Each number is 500 + 25 x the weight over its row's rms, rounded and kept within 0 to 999. Layers, rows and columns count from 0. Numbers have three digits each. The size before them is the row's rms in percent of the matrix's.

# q: layer 4 attention query, 96x96, rms 0.0771, rows 0-36, columns 0-95
# k: layer 4 attention key, 96x96, rms 0.0755, rows 0-36, columns 0-95
# v: layer 4 attention value, 96x96, rms 0.0531, rows 0-31, columns 0-95
# o: layer 4 attention output (transposed), 96x96, rms 0.0545, rows 0-31, columns 0-95
q0 098:480484509544508533459460480498533540480536486520485507478490505490436505482506514495502527512495511534478496501475492504494529456500535450496496479516453439481486544497507500500459536488523500510526458481489546527517502508490501490498532519504524495483471523522494545525516510470485518565
k0 107:514537537499505471491518511483541499469497494514515481511504511431527507488507486511464532461473495453500489498459487519503490500491529527485479494487488537519536512493501526467446462508487586522475495502531537529472494479488476512474482554467493518491515467530498516492508484481537487495
q1 124:543459545501488486491493527432529508488539505495526479505533550488513512521495473501472503484557491443537493509487519540483513493481487506502547514514514540485514487494507452540499464523493489525486451493500495504500470480492509536514465504508476521477533514497535479492505524511500447472
k1 120:511503484508537446534516512503516490506504496495494508554517495487511542516502510509512535492477472483485481504456434500524480520550490498481547498511521517533522492513465549456508500474513501514522516489523488521475548439484472481491530464497481472509537463553470500524498486484518492508
q2 085:517555453527500491514500493533506475535493485483481479505491480530536455488511508489556494534492511481509477465465464511501497539535536511542519519515495511495508481517476508493519516494448486492475491476527481488534533472513494494497521487527465517480454451504472443483495505489507490435
k2 072:485524488471477468519481494471490489565492526465511458501500534482504526483506522487472518483515512473472526487535479530467556516466476506513530485498495514497539518501516494518489506487512481497504454504516501481503478513484468532524511464493514412546492480482496463472514481511512457450
q3 078:519510504519533514495472458525539531488440510536495509531502458498495485468473493513458495548441502512509515460501524494536513489516485491521487500487525452499469532479524509486490545475513521495474523463454496460506488513500527466514506508479501527511502537509462519522517467497510498563
k3 120:486485510479468549457509466520449523502507504510473465443502503497472485507503544476514506498517527512485522507525543502507531480529513494547478492488459478462443493510527494529537543511490505475523499507512543487524502567503491495508510514510537502503485510477513509467491524528438508495
q4 143:506479509488520486517512543448517502516528471510542500504490538473534555477512448539460514448564517466522481501499481512471482500489486477478505515505506529487518471461522473532525456508494459533509471481508525505483460486482477495515477496477516532494510472465520490497472499498523467498
k4 082:482490490516523476554515513524495457509527494496533537519501539487519538521486496531486489483496495519488465464472469475503529509528518455520521493514516495541577515521530500467517500462506532548517509492492525496453518497467523494514517493485483490513505526500496533549499487473565481478
q5 093:544486465505525483537536525510480489504517490481490503494534524495524498506501496512531479512524480504482591501486479517503515515496460518472478492514509547481491488472482495489500481551478454501523472493532482496511529497526446517486467484512437471456491476541521464511520489511477471477
k5 087:524510505511501453522503511531550521536509476484446442544485511557517496511495491499476498513462555498505490526523457535466479530520490535495507480474504514521528474487537519489501498528492470492476463509531494519502481526509502516460486513529505496470547494473507469478462511482457488484
q6 089:505486509498465465546508492482483468517572515515548526538512497526536490507519514515533496516505509510495525491445519488525457502509548514496462493513508519487494524482479505460496488493536479538502474456549517487495487536543495494492481453465481493523481481527519453500520508507507495454
k6 087:497478494492446510493475440515491488463529512493460479524514518549555466518530505512503490508521506491506447509479506506507496482516490479525508487452533513454496492505528499482521545455497526515512501490508474472487514535495517554465529474498486501483504525473468488486457511494521523437
q7 111:497531493524512514496520506484506550502497438515530501498499550522480502505479529500461494475472470528447509497478508480531459458498483499464499521487465488476478502473464524523483459529555506491509498548498507536529504476501481492493496487486449507497539547518445530489518521523510510516
k7 105:532507508538447492469489515476558518459478473512491500499514521470487524485544553493423497496518542489483460562514507511490442509509477475472501504489495476473530500514518492483509503501490478504542472518503509527522505490470494508522470512509490566502514501490505506469462519498506519509
q8 153:471512446476485517498481502530477488531467527483472512483505473536487470505508539501513445545467551549466499494508537499503500523515527478546464476482505493468482514504462505477501547457522474478535511492479475486529518514486518502496520471487535480493505540552480485494492523529512502514
k8 121:507510521501528484527531501504490528455549499467506436527516491512525543527452493523495476485515502450522450501461460471477483513501463529488492517499521464488484491527513512500527459515443494515502469491534493516482510500502484487505499516526438493513528498483508481524519459460471490491
q9 122:512497500514489509491463485523522533466479504552514520462476463504461472492487515473487481511451500548454527509495514482534496487521505465506484481495464470490464541475484527484452526519544501502494492486493536532524521483505510491509507515498547489507467528489475568534512505517507483551
k9 107:497444515466439503510506495523476521500512506425481469504517453526499515491497484522490438487485511490521501471488499475464502521509455560509509540538509456513480464536513516490534489503492453503535489534532497513494497502492479466515499499537485515539501477476511479473504499484483510498
q10 120:515468536487520520517543541463501482508527466476517489490498552473508554472503485524500508468587482466520493485507495511454474503491490522480526505497469517475517455489512478523537481554484496500508488517505511505477476485488465515514508519522482535474519499470524461509497504485504446482
k10 115:531496477516538460521520532512531478490513503503516526567512466466521511493470479509482509470491478539505473508470456494533467524515547488457511506503502516514555516496503537458504456476507515513487486490524496535467533437517489475492527485453504489477503483517501509531510468485529500489
q11 117:477546503498482532494486467533504484488459537483475524497488442520454442517500523473511478539451510547465496479511531486534493527502509518525476463501501470520464539507488509490500546474521522477482534486490475498517533496499511503477491515505518494502500510523442537508502511464504541520
k11 077:496477457482474496444518499517494547494484501493462449448486512497480470490502517477510556491515480457514558499526515522478526515440494511498471483463449474488448505489533486550484510521526501476496481524515504508505489500517482540514524552489511497500489493481512462469503490495494504512
q12 074:473502519478528524476441517500501520475506511545487508538491483476452494465513469500491470493475494525554559507493535476500498462497495486468462491505486491527528545485523521505519503483504518508509449525503522518465509529484507501508490524471554498519500520475452536502522490500524523558
k12 143:506482527495482548479505471500432496515517504498476506434486495502496465518489520482540477514502505522487526521502540476501528487518492495541493491491476466503433496503501482518508507550486483470528526530457505468557502531507550502508493498532509498501499535500516512448503500500462544530
q13 089:491501487484468507478499488518486481513475468514470487554527521527559478479512499505551499503508521501521526528477471510497492537499518516508482500514544482516520480510509513538504478482503498524484488440557509507461476557520491468472520532466524528457440469494511490489484470516493540499
k13 090:490460495454490484481455473496472493563479518497484470512477452522517502468453497510498537534505522467526504486501479509463527508486517532512469482486517525510460504492535489545507501488558493514461504468543482490499494541550502468465483507495497519510515489480536490536495476484530511522
q14 098:486565471568526516517515474499516480497468470495497527467512519498502534503540528513501478493502529491468488495495476439493499503495504502473522460520448496521493505500470508499494478497521506485533470525520461497483530452519473533534491488500470506493517509545494506482583522494474504505
k14 094:508510521505525497466509510469572486480514480535502484517495481496496518517508553532482513527511529529504505500497456525520451484510496502475494471516494480479497491494463448453474470523500498519496505534544476540487500528489549525515538525496471532529461507464491495466461544509494511471
q15 091:502467489462496489461519476493484525486485529508519480507473487511549478526495484488498513486531505499555541516501550506480474528526457505524460525466543523511511503476528500538468509506516486490458464501516495526489458541516515476528511516529547512467506525485534482512475466519519498556
k15 091:499457464477533488538478472548476517494482498476465516526500470503464474520477480478526460491491498517481499477516509510500535548527506527526485512516510527518518494469523495516521519528543468536528508490455497496521549505518470443526463500493510495460515510515464550503530471467513498524
q16 104:488525489552542485506507517509498477514488496458519506494490537500446511494506484512511520478511498511439461455476481476542505503481497485493535465472506510501508450534460497489498509494511494521516497530480496488523550440495478529530532515518473514496454505508508498534547492477499544449
k16 096:500496481507515487441540537518547501521504502547515462486465530466512491504517512496469525545502519519509476520515514508530468486487466491492494505469525481499475507530489517499480488476472533469520466524496498485477502499470551506514519563497464530535462474460499457519475516531472534488
q17 091:547480519502446495528498480466477471530479518520495511501554471518511480479524479500534508493541512474511528530461498528522545547546479495516506531473538513499494497468514521481532487490472493484516496478525467495532503492514502464457444480483516503510473514527518457493519459490465475494
k17 094:494463528442461475516503459561482512519524506472478474532497461523529499514474498485566527490473511503541523485497498492511506513513487501478519491516524520477558486508541501472493500495518503466501492494508487505501478515535498469432518473506491463513531450535503483482501481509513457490
q18 094:447459497521510499491456545502463591466501529491514529490471478476499508449490496506497478499482491498527531528509522514489511485520492502553457498500513526512540498485528481530482534521516450515478528518468521503490499494468494522515508484497538495466464486468477507489508501472531479517
k18 093:493468507504518477548519508545501506497525515499516508467514494513508498518498494471528472503519445460472472495473506473505543513498526542519510477509488472539477520517524486475528481539478517507545555508470538476540512528515471498515477517503481526473482509542486507535572490498498467536
q19 096:513493481490501455456489498497504528540491533474501521494499473508503513538555487471456469484427543513495522539523555510474484512525514489526451541500499542507497532478497511523484494529526525491481526543480496486481495507514508544518499477489516517477551507496485532487492497523509484462
k19 096:498482511483503500570479510515461493456503448459467513478515512468482480517503517498497470508545490513509507513465500504511504474494516522539538492519491535471532528468456492485519504597510484529530512504496501448518529487502454491505484504534505481493498532512464503503520491520511503474
q20 099:463557519501484468506479491481496531452485501486507468519505516502519473530472497479468524483511500513486481517472527510501469506486522495487460494491494547470508500485539481542494514538543498513496493500450520516523523439492503533523495487477488483450531525490513455507465546478559499476
k20 094:495456487532478476489504483549492520458513522514462523529506534486515496511540481493478450503550506466468509560488514457512512488530456500558493516487486468503489531457506509493522495525516500511544524547493485502530502479480522494515488505513515496505460500502455522508525455486479497466
q21 094:505512452520485497536487522503506471478506501529515488516507449507487515542465491501480492519455487488500528518502492504486450537494477516498510507500478493476500455466474521518464492493547494514441577491535477491506490491543478485483482513445469460493544527526489491490478541496477506500
k21 100:471467486518502462528480522505463547469498479475472456465500486520560491510512525544482505496557484479529466536497536476469450518505458506497479474469487496467521520480466466508485519548515473514462475485536502508523498533513496531495479510509517502487487487476464498500469504505504475481
q22 084:504506514482523492482554467506512446512545475450490473490484530481527515523509502520518482461489481500485527507522460454471460469503480494478519524441455507504480481477444538484499498495538484477530523526488490531497489485497485505520524489494480478506483467483503551514520499523471454476
k22 082:550490525526493496479469505505550493518483469462499488497522508462520533510510514478456521520463544545483444517480482520485426483519531522483492483488501516493485490534491487497545500505489488508484494498509489494496500492495532489496474480488489539490464506454491510461453513533540543459
q23 092:502475564492512513545465482490476532492477539474520496518517452484565477486450468499506513505477489512535492484478510494495550522480494517523442484519460446498480536506476509497467497525462473536499504496527532517474490509504512509504533502489535514513495475505520470478506489483510458512
k23 091:495511516528522517501507475510476506480476530486481495486538440547526532480502463487523469487519513492514517467553500452535566506501550517500474515498487519539473527495493509524538475507454493501498562524515488460493489504533497492494510511491509485485535496493502476499537517482486441492
q24 089:493549491549487501545525474528492525469478518485502487514561524481440515470457509469509538443507487464481514462463488500530493481537441496490466492484511502498489521518485520486503468538513518528494474493504515551502481468524517473537514481501480510502475503513498519501465524511500495508
k24 087:510468500514498518470529512519480508471459518511476488506533462458538493503494475524494523491502563501526468506528503528505455473499479516481494532487530498540475504507544533512481519464512488443488527550490519523506479507459533484550516522492541506510463479515470486479466484482511517464
q25 084:544552485516503467519552502512509518501460524543505510504539491508541494517538513529502501477498528478481531514507494469470478515474538502451494541502473488462511500487486530456458470477483522470481555489495479520489519540546547496501522491504484490509531526501538471479506499501501479472
k25 085:529518469527470487523494490500487524470478508538435480500548474506486492453487487500443497476503525493489501507472519465512484468547479515547487492491483486485525491463460498495483519482521524505544497485504497533507454509513520533471491456468502515520522529479445517492487539500500479453
q26 085:478473513519507517512438522480519491479460491486530450534477491492475520548531523492484560502489488491501503491553540520512498499460518495516509489483483475438518463484518562502515515497526487523465528506473529497500515539490506462476520504506447494483548528477497509500492489502498500479
k26 085:500499494513507489463487480481514577502486507511484492451482534500519468487556483475457491496527523519478503500499567530459478461499528467532466497526491487455481486466513488498519510515476516498519442485478504505498543474508480519506505523515546531497510498501469511550528500488532504496
q27 110:506520507498480495519550503458499501486536466492483488488519521537495492541480522484475527474536488507458537536493556498488492495490474518478523505488492526459506499440490499512485497536488500502522485527514490536534474469502452463510485479472472464470507543485514471508468531546524458475
k27 105:518487493524472492473500497535515549468484486459426498558499527499559498510529514487493506468505537510491461550506514481484462518526457479492538537480492481499550495508514490455491499507519482502530469495504498498508494474481461481499506468519518531479478490497474553495494478500509509463
q28 091:486486507407460467505530486478497526473506486503513515549500501537531477540465512510503507516499489460481552506490476557508483469497490490465442531464506552533484512502536508482518487488492487519496503471514523515501480523510504476452505508461482495504485494526466507515496472481503511502
k28 075:498477457480474476503498507524474495490468469487499493526466473538542488510507492486505526478470541455494485535496504472480536503552500530495511496529510504519546512525568517531553553494514505500506493476518470495514494516519528516504500467534519520496498528512501513474431473482508520540
q29 102:508485502523488482510468486511488539522488497477469550501528498475482486461553478497506481526493513507529480466485464511491555483561500477524524459526476503526499529538486488512488530493461519519552462464488471496491521512465500538475515465509550505519483479523503531500483535495500535477
k29 104:514523506469541525524531500504487476532513504496523502510540500481476498493494523507540480495470453472464507420527467474514546485441523509495520467504487463503473463529491514493485503498496531504482536531513508466484503504483537507495541474520496470531520493501550454492514507484507464525
q30 098:512519492522488508471500507472487543518477515458467490505485508439507519478500478471474502462533505503554511514523495473485487453520495522501459488484489461509499470534539482516462524556512503510504509534460510491512489517479500486518524534536538508478452473492485555464475494526493529477
k30 098:503489512516546521542476506479510451518496494500487474495504504453494522472463469492512478483525479519472500484532462499477519507515532538529504496545486508533498481479510490492468510516524541525499547520475543513493499468472450497545500558479538507466514471516507466522541462486490473516
q31 087:518518514503508460486519443509587476497514469455516475500474524466496513524507509480520527480487510482474494499541494487516495439531528483471502492475478479497476488552494545530527530500520538499500487511499491518476515469503474490512542485538491486530509511490489544540502527482490535480
k31 084:506495492536493509483545505462507474534483470484532487500508499438497492502524485513479511498522539555504497520513490494472430456468482470498521507512524474509488451526504499516516481531492501508528501509507473501470513488470505502531523510465500515530468486464511492533430540525480526455
v0 107:460516476515492493469526549495460510510511493522513484507513468480496488486459478477507496535475476494520488471493462486496499509524506525512472472524492479489494499485530467506518467493446547519469486472492505521501518539537493486468506485490535503492502537517514529531534426506508562561
o0 099:510519529511487524514504466516509448502480453472494526490500554498502492538528536465461486481527527511474492592492523502468513490509499484515514502487498528483444519513511529534519500489504469484542497514500496480479514500541478518510510532468469512502506468494492483500456482536450511478
v1 096:517453541481492486514536488477479477514521506479475529484502500518531511586480491487502495491514480502553494496533559443500500511521538489521482479505502514513529458477506494522516485479486508479507464563530498481492505510514540512493490515517492493500526538502517492508495533561513500546
o1 074:489551504470490490532498533493466492458525541495476449483522504478512478481531487477526468473515503526436512497482501506512519503502462533467492497551523509531483512503491558503512521459520455501504505489470512476468508503482495497514530499504515480524538496504565473511505472451502502466
v2 091:511523534488504517517484488557528451469477560492532524498504490495466481505503505513486476492495528502473525481533545465555498468485462499486517520497484510479470485515516510464509460494537457502509484477486502497513530524547543505516517515459468491494508510538539467526521525550507496507
o2 079:488555489515463479533504537452493531502534541521457468466505483504481481457519464529563473476480459530490487477470516490484526534502512504532505524476508494499506505488466544512485513522501538530520491482494481515497499490458462513468512479503481498476494523556511521498476531460501500501
v3 089:500511488536481455517517485497521475497487462467515503513488473500481517472478514491546520499526496509467477473496500488534480506501495505452533543472477519466520488516500522491498508512559547509470518542487537455536478522476559495524537504526494478515531511493503535548479503516460545504
o3 079:489516516481525498512468488467520544499499544489495487509504486513476525492536479491531463526458483485557534514483497508512497527483502507471477505451503453525471507476476516470481487480512529484520553473489428510484496535518480519479476514520541479539448491497482495484509523495501490556
v4 099:519474512542518514548536472516515466491470491482486531487525528519549508484528514498513516497544464532452465484516481527514464513488512483485510451525519533536484493514482490479462506460545490462515513533474535496479479435497500496474491500497477524494495544513498490492450490503506522517
o4 080:457482474467534488491489500471527521490547532520554498514491468491477515521455481500477474503403499521554511473502488490522530499480525512466480521501476496536511531506501506497485495522510518527463507471482471512539489533494547471474496484489527473504506511506490495517532547483508487496
v5 082:469532469487446509505462475490537490532537502530499491481523484497463518569493482486523505469503494542511504531499556531490505487480487502496501530501479477494525483526515478449496508520503485509489490503505471503461471520518529532507456506490511480482519533453489557535516502542547487495
o5 078:543527534513534511544490474506461514476458526522504473450493517510497488518492485545465522522528492494482528460488468485487511504487465492499503519516496508499512505511527534480462507451482466538506454507502563529531494446502490487540531511517495496487494511534491508455485483469468525499
v6 087:506510502526477516478500502516528547514528512508517495503499530487497467452522483477477538530459489500488489486493456537492521466524510505518469485502552453492508490525495499582489522516505486559520479466533476521522525491504520495499497471524517525528458490532514465484492472545524519473
o6 080:500458520490486525499496526496510487489459478494483492498486499529533519498453516540478506516483491507504522555473530491521483439522520483539531494503501494432515519534508471475541504559494511497483570501498506506491478495499492517548499470472469520450522476484512497512456478481503507515
v7 095:470440484437459472481498477480524500479505540514532454464493524513550526498505491471486484514490529503520477512497521498503493535516511507494465477529484497516520497513501513564496481523458495520512474476487526523518492500522484485503522466529524537548484497521465523501527446456485511488
o7 093:510491516484509556478520507538469475533515463493500520500487477501471467478469541497452526527520479517448528540507517491484510466558481520498554487505522523498494510510514477491542512522481461475474506538490550474498532470486463523511519483479490475511528487470466495499533471503519489499
v8 096:483534520503531508496505490510448501535523498438491456497524513531508475501479513497486469495506483488474493519520488481514487477479503455478520555476510441460507500489527484467465509506512520445515486530517503526478485487492452511495522544499495446487514530520481549503475543528493504470
o8 082:490521492496515510543492473475498519477486511511516495512475493471518512542522488522542493489519496452540530462510450503504501556474457543485476488541492481528502459447492518497464503491557509496465501460497508483528500516466544482471475511504518535502444489499516484510510541502520487489
v9 087:445459483504494483509523507483492571527531481457481502522473500476518501493523459483463484522490500485512529495519530480443491479516483515520514539507511444487448492518501450553526510479505495496536481468511485516507538496487478456461471504500465518506522497477495516507486497468493478519
o9 088:506481485478495514490550526510474464479485457512497476474541515489501504502529498506500530460543494502495481548477522490523522484542502511486505478516488522508521470512513503453515467520490474496507523528497506458457510528493511531569529449492457498549519452481517523509505459526491532489
v10 110:479473455524495514467537543535539503506533482541484489517469548510480520467538542513478536516493497509511483502541504482495509514447535511505474459494517487482514516502451514570512517484517497573493491502519497492475505506510523482477504514498548490521492512509499473524506486505509516454
o10 091:530493551493480474478470547479532511485461516486487540469500510491500528536457478541476508523437510530530510518491523545530483486516484461529511502509506509432481529492501494506490504552453510493491556511471457508495488530501481510501507478519502503499516463471516492506474483484517485512
v11 105:496518502501520508499540513521460529502515514517529484524520544491528468440529503493521529534491502503489525527475498498512481559465494490497463473495496526488492495487478502528488486503461519589503523457500499524502529496499490524472459498496518494485456477530480458544512445509498489485
o11 089:501479511527480494481471515524551493517490494524489560532444498503489505539467515497473520525503535491494476535527513491520488460536525431543516500522491487448521539569508457525508513534485513486500484499526500490508497485495485489476496484482487543457505487483477505507483486521496491463
v12 104:480516455559506479472461505467524485542480508525495513523481512517461515465569527474485490484507498526515497552516467504533487492492535502495506458519548526487496477515485474530481506507467525524492497491506510519474479528499531517472517516478544529500510436508499532491510490496505501554
o12 090:525473536517499514494496540492456545500507492481501543518482530488514479551478514530488499486459511495520495507498518538492486500478457444524509495521475513475509529522491454542528514507456512503503518526448542507553469505484469502495490528518549499485487530469467457494469500506516491480
v13 100:519511600489504502520516484521497475491503539459514536499504521499497521554537505510527531503517500481510517486462479456524505546486523488473514501463508499488490524531473466470496491517476470458502457503492504476505515489450544530495510504523510478504541527499530476482497507502497449509
o13 091:481470438503483475512511497449512514506550502502482478504494492464507509471502475470524442497533527476498491490522505509486462504528523477519492514498520483524561477485485497499504527507532511524530514474532449495486484541483523455515474469491493559506512525523505531556493531492529502483
v14 094:489494542508519528495520515545470489465450481474523485467543567486530493482522497544534492471541511490518523497527513526535525479529513501552512497497517505529495517474505540491505447481532504498455509502518476502482498498465491483485483505456505468497485509510489425489514504494502477481
o14 080:463533466471462452488490488530525498511518500530454496498488455492515457511504503515527494518520527511494458463474494516506496541510524525500493479502468495489499538481462519553503529533491562515546500498531457544496495485506485482468496482460482523483539471511545488488497503507524522482
v15 102:551486482485498515464533510445491490467505476471491511497503539527504523481516490523496494515518522524501548539537490523470452528530521516498481528473482477504506544503520501484486516482555510524521516516513516519502503476496505494527453489454466445514449495524500510484517502448493542531
o15 092:507524469516532527503509553504504499505489488508533539504504460514514479501491487462532569465467497505513456479504510481550513547461483488468497492525507521486493485500496488499489471477468493492432481540503535491530520490492463505462530527519515461494541484467528487466520520510520504479
v16 096:565514507522524472557478507489482505518554475448487500491464473509497532503492508502511528499497513502454505489528490509468517506457528476502548531459491535471469533502493488469475486498524502455504514553505509501514464444490518492487475499519458516480503513487475481522473519479510463489
o16 085:488497444490530490487526472493513495459491524554542525500515477480491534523513489508500475481474467503524508441530501463553493530500514518487461494518488473535549496492490527440470499508518514507472478487512493476502476507468531465507519498497529488479455537492491536483529514536533518498
v17 102:489475449532526482476510487507502530515519514496486520530517562476503466440572472478509458509466499482520479539487488559502470496450467488517497535491511495491489510531526524550500476508481524499525515475508515509498502500515488521517509532524494495520482494506465512496547496533490538520
o17 075:500488501503536509468489514483472499527479465476549509533499483490526481535480536503534565496502507456491512545492491476508477491553483473478506475511506508512506477515486433481552517502507520492469494513481483481523502519472456534504476476489537519484502465466520437526492498527503477483
v18 095:529482468526508509507475477517481519503467532476499527491504489480526472535481498446503517486545518473497478486498528539495492530496474524512545527542482521488523491480538466452486525508511484497483449543513485460505522550468508473503493473497530471564481520528489475502513468483490529482
o18 073:480498512505483521529531481512468510461546534480458461498471482526480513536499507492528467500497472508464532538508526484487509474497526520505476473485512485541473504484494501544476514485491546451525511492513508536496504517540460501535507464468499483473535469467491527544515446519508470513
v19 102:524511544532523478502491507494520455508527485471476524507499531506491525510496528529502504521501474509447511468513474482513498522491512477510519477500536512507461487511450510457510469517467521396477493497492549463510489467519506494506495503533469496516501520481560507511465519492501535515
o19 090:490484460477501473520492473475516520507496552490535520496522494472490509483496489477544459474458505496511501523528506487499496520475515513524468485494477468488501526462453502542472511465554543546503511499503429492524460561493518472509489509493536520484472523504488472531524508533495500488
v20 096:492510446513508508482464565540516494514521525481508467501504507508516479512555482471487490486504494528487495525480502552544509496478521496487526471488500462483550489529492520512483512520523513502425492511531516470504538489496520526515480513484530469507498498517508561533453511515508460479
o20 087:498474514499495480456498494483482546464503500523489513525499492483476504514454521517480498517463515533540525474499486519498527476515514504514490478529509520475500548517488474489523527522493549531516541485481560536490466500453473507473512468503502563456461517506478468498519483462532507535
v21 090:499544519485499473509490478488495503478515507519494506475532479448486520556461485512506474531490454465492477497505514491520504522487493481503494544509516473488494478478552524484443488508521517463520444523489484477504462477546551536462525506489482480501541500536500455516502496502511484539
o21 077:486530438496518511516533468434468478509532436496538489557493476503498526455516488493531470495494527511453519530507513512492474506475507505512466509495492509529526486511450520500544499466504505494476527484510544519497518482491475486500488523487528523464443487513509515486495530467496505504
v22 082:510517519481529493492503492517486503496485500502505493482465536517514500473510465523481489529503519508464528481487479517519512515528495474477489528508499461457474502524506470509486517533520530441499463495451446539485493487515447470486520497463505472492449529497533409503516494487478470485
o22 072:513477456487507527507547524484537470508523482514488482464497469501520491487493514534517491459489505495513447502528562504497501499499517532508515465503496508511494510468521495484499493539468511513471530486542551496498512518494500465500477447491467550448501480526524553476524504525508555481
v23 090:516466477484523486491512522468492449488533543456503500478479506485526466512473500493497469521498511530486522525532503538466469548490525498507544513465481459484524469464485503495516523505527541462482522554489482531513487492559496479501480443505506507532472506470478503491489532502489501474
o23 084:507521477499523520506470509526494489452496526518480496484492471511496487488489491458493521495517481540477475466518529446517548458524481570460489465529511505497488535466558519508485498471499483466454511512509539498520508479497476513516538487505482456487526513492538480481537477510524516531
v24 094:460493506517525500478463484509539541504506500489505498512513489485511515493532501473494469501493509542555554523518509513502482499486456530486480503499509500448507493500471546491509461456509537490479484445507506494515480519454503475478536469532453501519499490522475496504475512413500478509
o24 079:487465491506494473514539536504468509488493492465511553511489495481454483485452523500512513472492494492491473524509496513483508519512511517517510475505472473532474498480480462544512493514467513500503528546497548461519484496445454525514476512489524469495457482461494524523574508530512542502
v25 081:479477477531491504500463484504467532491545531547503505516435502490487532484486474490500497546461491470554516457467524513466498499468511525483496469497488471525531465468488485530509517529495463579487500529503479499504496504497455500491527485489519536512515536507480523511514488510471485500
o25 079:508490508527482523476532540519503473514503455529512507490519535499452503489498529510405516538517508510485471545485506499507501466527510464510491508507523525457497458548508489477499494497469461468513495496469512503483505470541515531534540447519463493531495494471488528504499498493486506487
v26 098:493485534518490511516511490509475473525530482535513529545528465555524536514485477542508482526547457503485483539526476482520527515507500519512498525510467515471530513509494499446449500516477508463504473535471487481498466457492480466509539511525520516474496533477498519459492480473483529484
o26 071:496449440484516509474519502481526523515501504492557514493473519478483530487524491498495489473485529454503505466538519508484473507474528487459495505487510472536495446489475508504466508451541483491487506469522518467536513554545544525494480499506509538518493509494520513540530539502485505474
v27 093:553484472479511499511502501500479458460518516443484506515492473517503498535501518511505496486532483458442500457514495457485518501531502493484518520472460544486508498477487501515475472461531514435479451518477466483481478471515519499475502485490492521470540470480480497515505545539507492513
o27 079:482558490502524451534495495473506493490515549531531516477511487485520487469531484493526492493524430514510496475525478477524458509473484507474468472514507471526518493486494554489470481475544484495496515455498460463496503493491499460501520561506530470508486523517551530519490494496492499499
v28 105:531515492493527507473474453494479449520502500484537529481483437506527469513505495512490468491503465511527504465499485500529502489481518464487515482497510542472492498497499512492451499500554470465491573490518490478498450465504523489500504541493473477474528493485545537474461476478518492517
o28 091:475537498494484501528503526477482537444492531504486479517500501507501494487527452499501494497489475534516487468494500514495477521476483500460500535514489475598516489531495522509484527486490489508469508471478493534521511491501532465419475525492493503504500545539499488513531556472507493491
v29 088:533514540482513495484515478456435460495512510461508493502469493536481523434495482473495506490479498466495551497483477502493540472457523479497472525472474444533489479494513486499442488503540461507501540469509530528494456488508490521484514493497497543490508504516495503514491521507527516524
o29 083:487539477504496517508532509532539500520468441525522521472550531486505487496520531517446484527537491497509488484486465500543463532530495508501483520504494499461538463523455517480504483510527489522474480517464499476506521438492507504497503500493444478513505536483543496462502532498478520493
v30 097:487456488494510493531486485459531494520462499512506499541489446497491506556450502498455534478515474474505508493513517473515491516470429513519497508540485537495482491489557513523467487505501482483461492487495480471500492482480540482481474501515481506479517499469490558499504543486463481463
o30 079:506509502475488480499525467545450518471532530490499503500537525492510487484586488490536463483505478501467529514500479533476495509508507483478490493457484495563489463511446553466475491469488505513546512490513497514490501514510477535471504475495510505514487479508492518477521463450477503520
v31 107:474509530486502501512487482485510459560515480452463531482531485508519495499490540445482523484480482471445476475481509502483479496539515486539529489557519518494490457504528460517461492507497469519509515493510492476501486515470471512500501481509478559519515539478476495500464541513482509464
o31 078:502496493475492513540495485538494539476437526501477447462513518526516523503513484536474465533506455517493525501505506483530544468468500583483493507481492484504499511459467518473481522513547508484492519485479495503469511493504538492521515475522503464522515474530531512514473471472477519502
q32 152:484543477479466485471445459519520494478489529510438507470478494554504454498529539485516515526475506512499482554464513512505499477506510523513532504454494517522471534511499508497484528525497518523497480516507447518514510511519513524462493507508464489477470497544483465466473513491462486472
k32 129:457504491492457520478481474531477518502519512482447478466488533528488461520536532458558492522490491498526547511514532515510527506526471539520532501470498496519450514512489511499497516536494497492479497496520461483542520528519503535457506502539511474499500471501503467469472506477451493473
q33 069:501472509483486475484463458529561484472489502495503541477473459499531446546545519488502467493466492449532536481466543471511530517484503483495501509480494533494497521523510532514484514495517508490492460500521478517504509475532536536477529518470484513490531513542518473503503525501542528483
k33 083:470461514492442510496517475554539528491530509495497523516496465519470501510521532474563507480472487501515521474603511516489493513525477503500550524501513486500493468493472490490464489485464534522493540496482496489485478498505500475506457481521482516485542487528515502488492491515471520488
q34 074:474489485525521510524519521509492560552506516485533499485522527502488528538489498514521486485464543486509468487524499496485526515555486515541501585498507475511507450509495511507518502470491457496488505461482507503498483532468466465504454509487487528522503466461467518462486474474494495513
k34 119:502486497510550488536486512482534480521487477528552492527487491471518515486493490540425500511503503517507489490509489479495470480466535459478480527511496493485536491468520500521486510471553504544515515534474545471450500451492469506542484462498501503510509516482511518547505513516547480500
q35 095:524444540506508501521511493509479492535502453470543519529505530464495533484500464539470484467502507445508512480570531498483498479533500484511464496522515501500538436507493500470531497498509499502479495519490532474481469523478502514548514495495490482513497507454478496543525486495543483511
k35 068:486475511485532520535504509484508473509472545480538533508478495510526471519544534519533511562462551526488517503459504474454499512487501473539521530501500491510512477472464521518522522460514511494567485482521494499532531527498526542508532483483513489476505486477470493471530516490524482483
q36 165:520457518513544495526506508482501489537518465489558536538518536467489531502515475527457470472527510471496491471548501478486487506516495476486478511505518480483528442482519489494531485454493492511503484479482521502487481501449482482538496491483527511524517514440500524540533485509549488518
k36 061:495525509527543484520483472550448526487496479498526495523505521528539485450531517508488485533487464528520499466454529511511510526501494469510548489509505470546506559480489492523502558505500511519468475487486452487489527480489506514494500470497527486537497489518448502511521523489541473494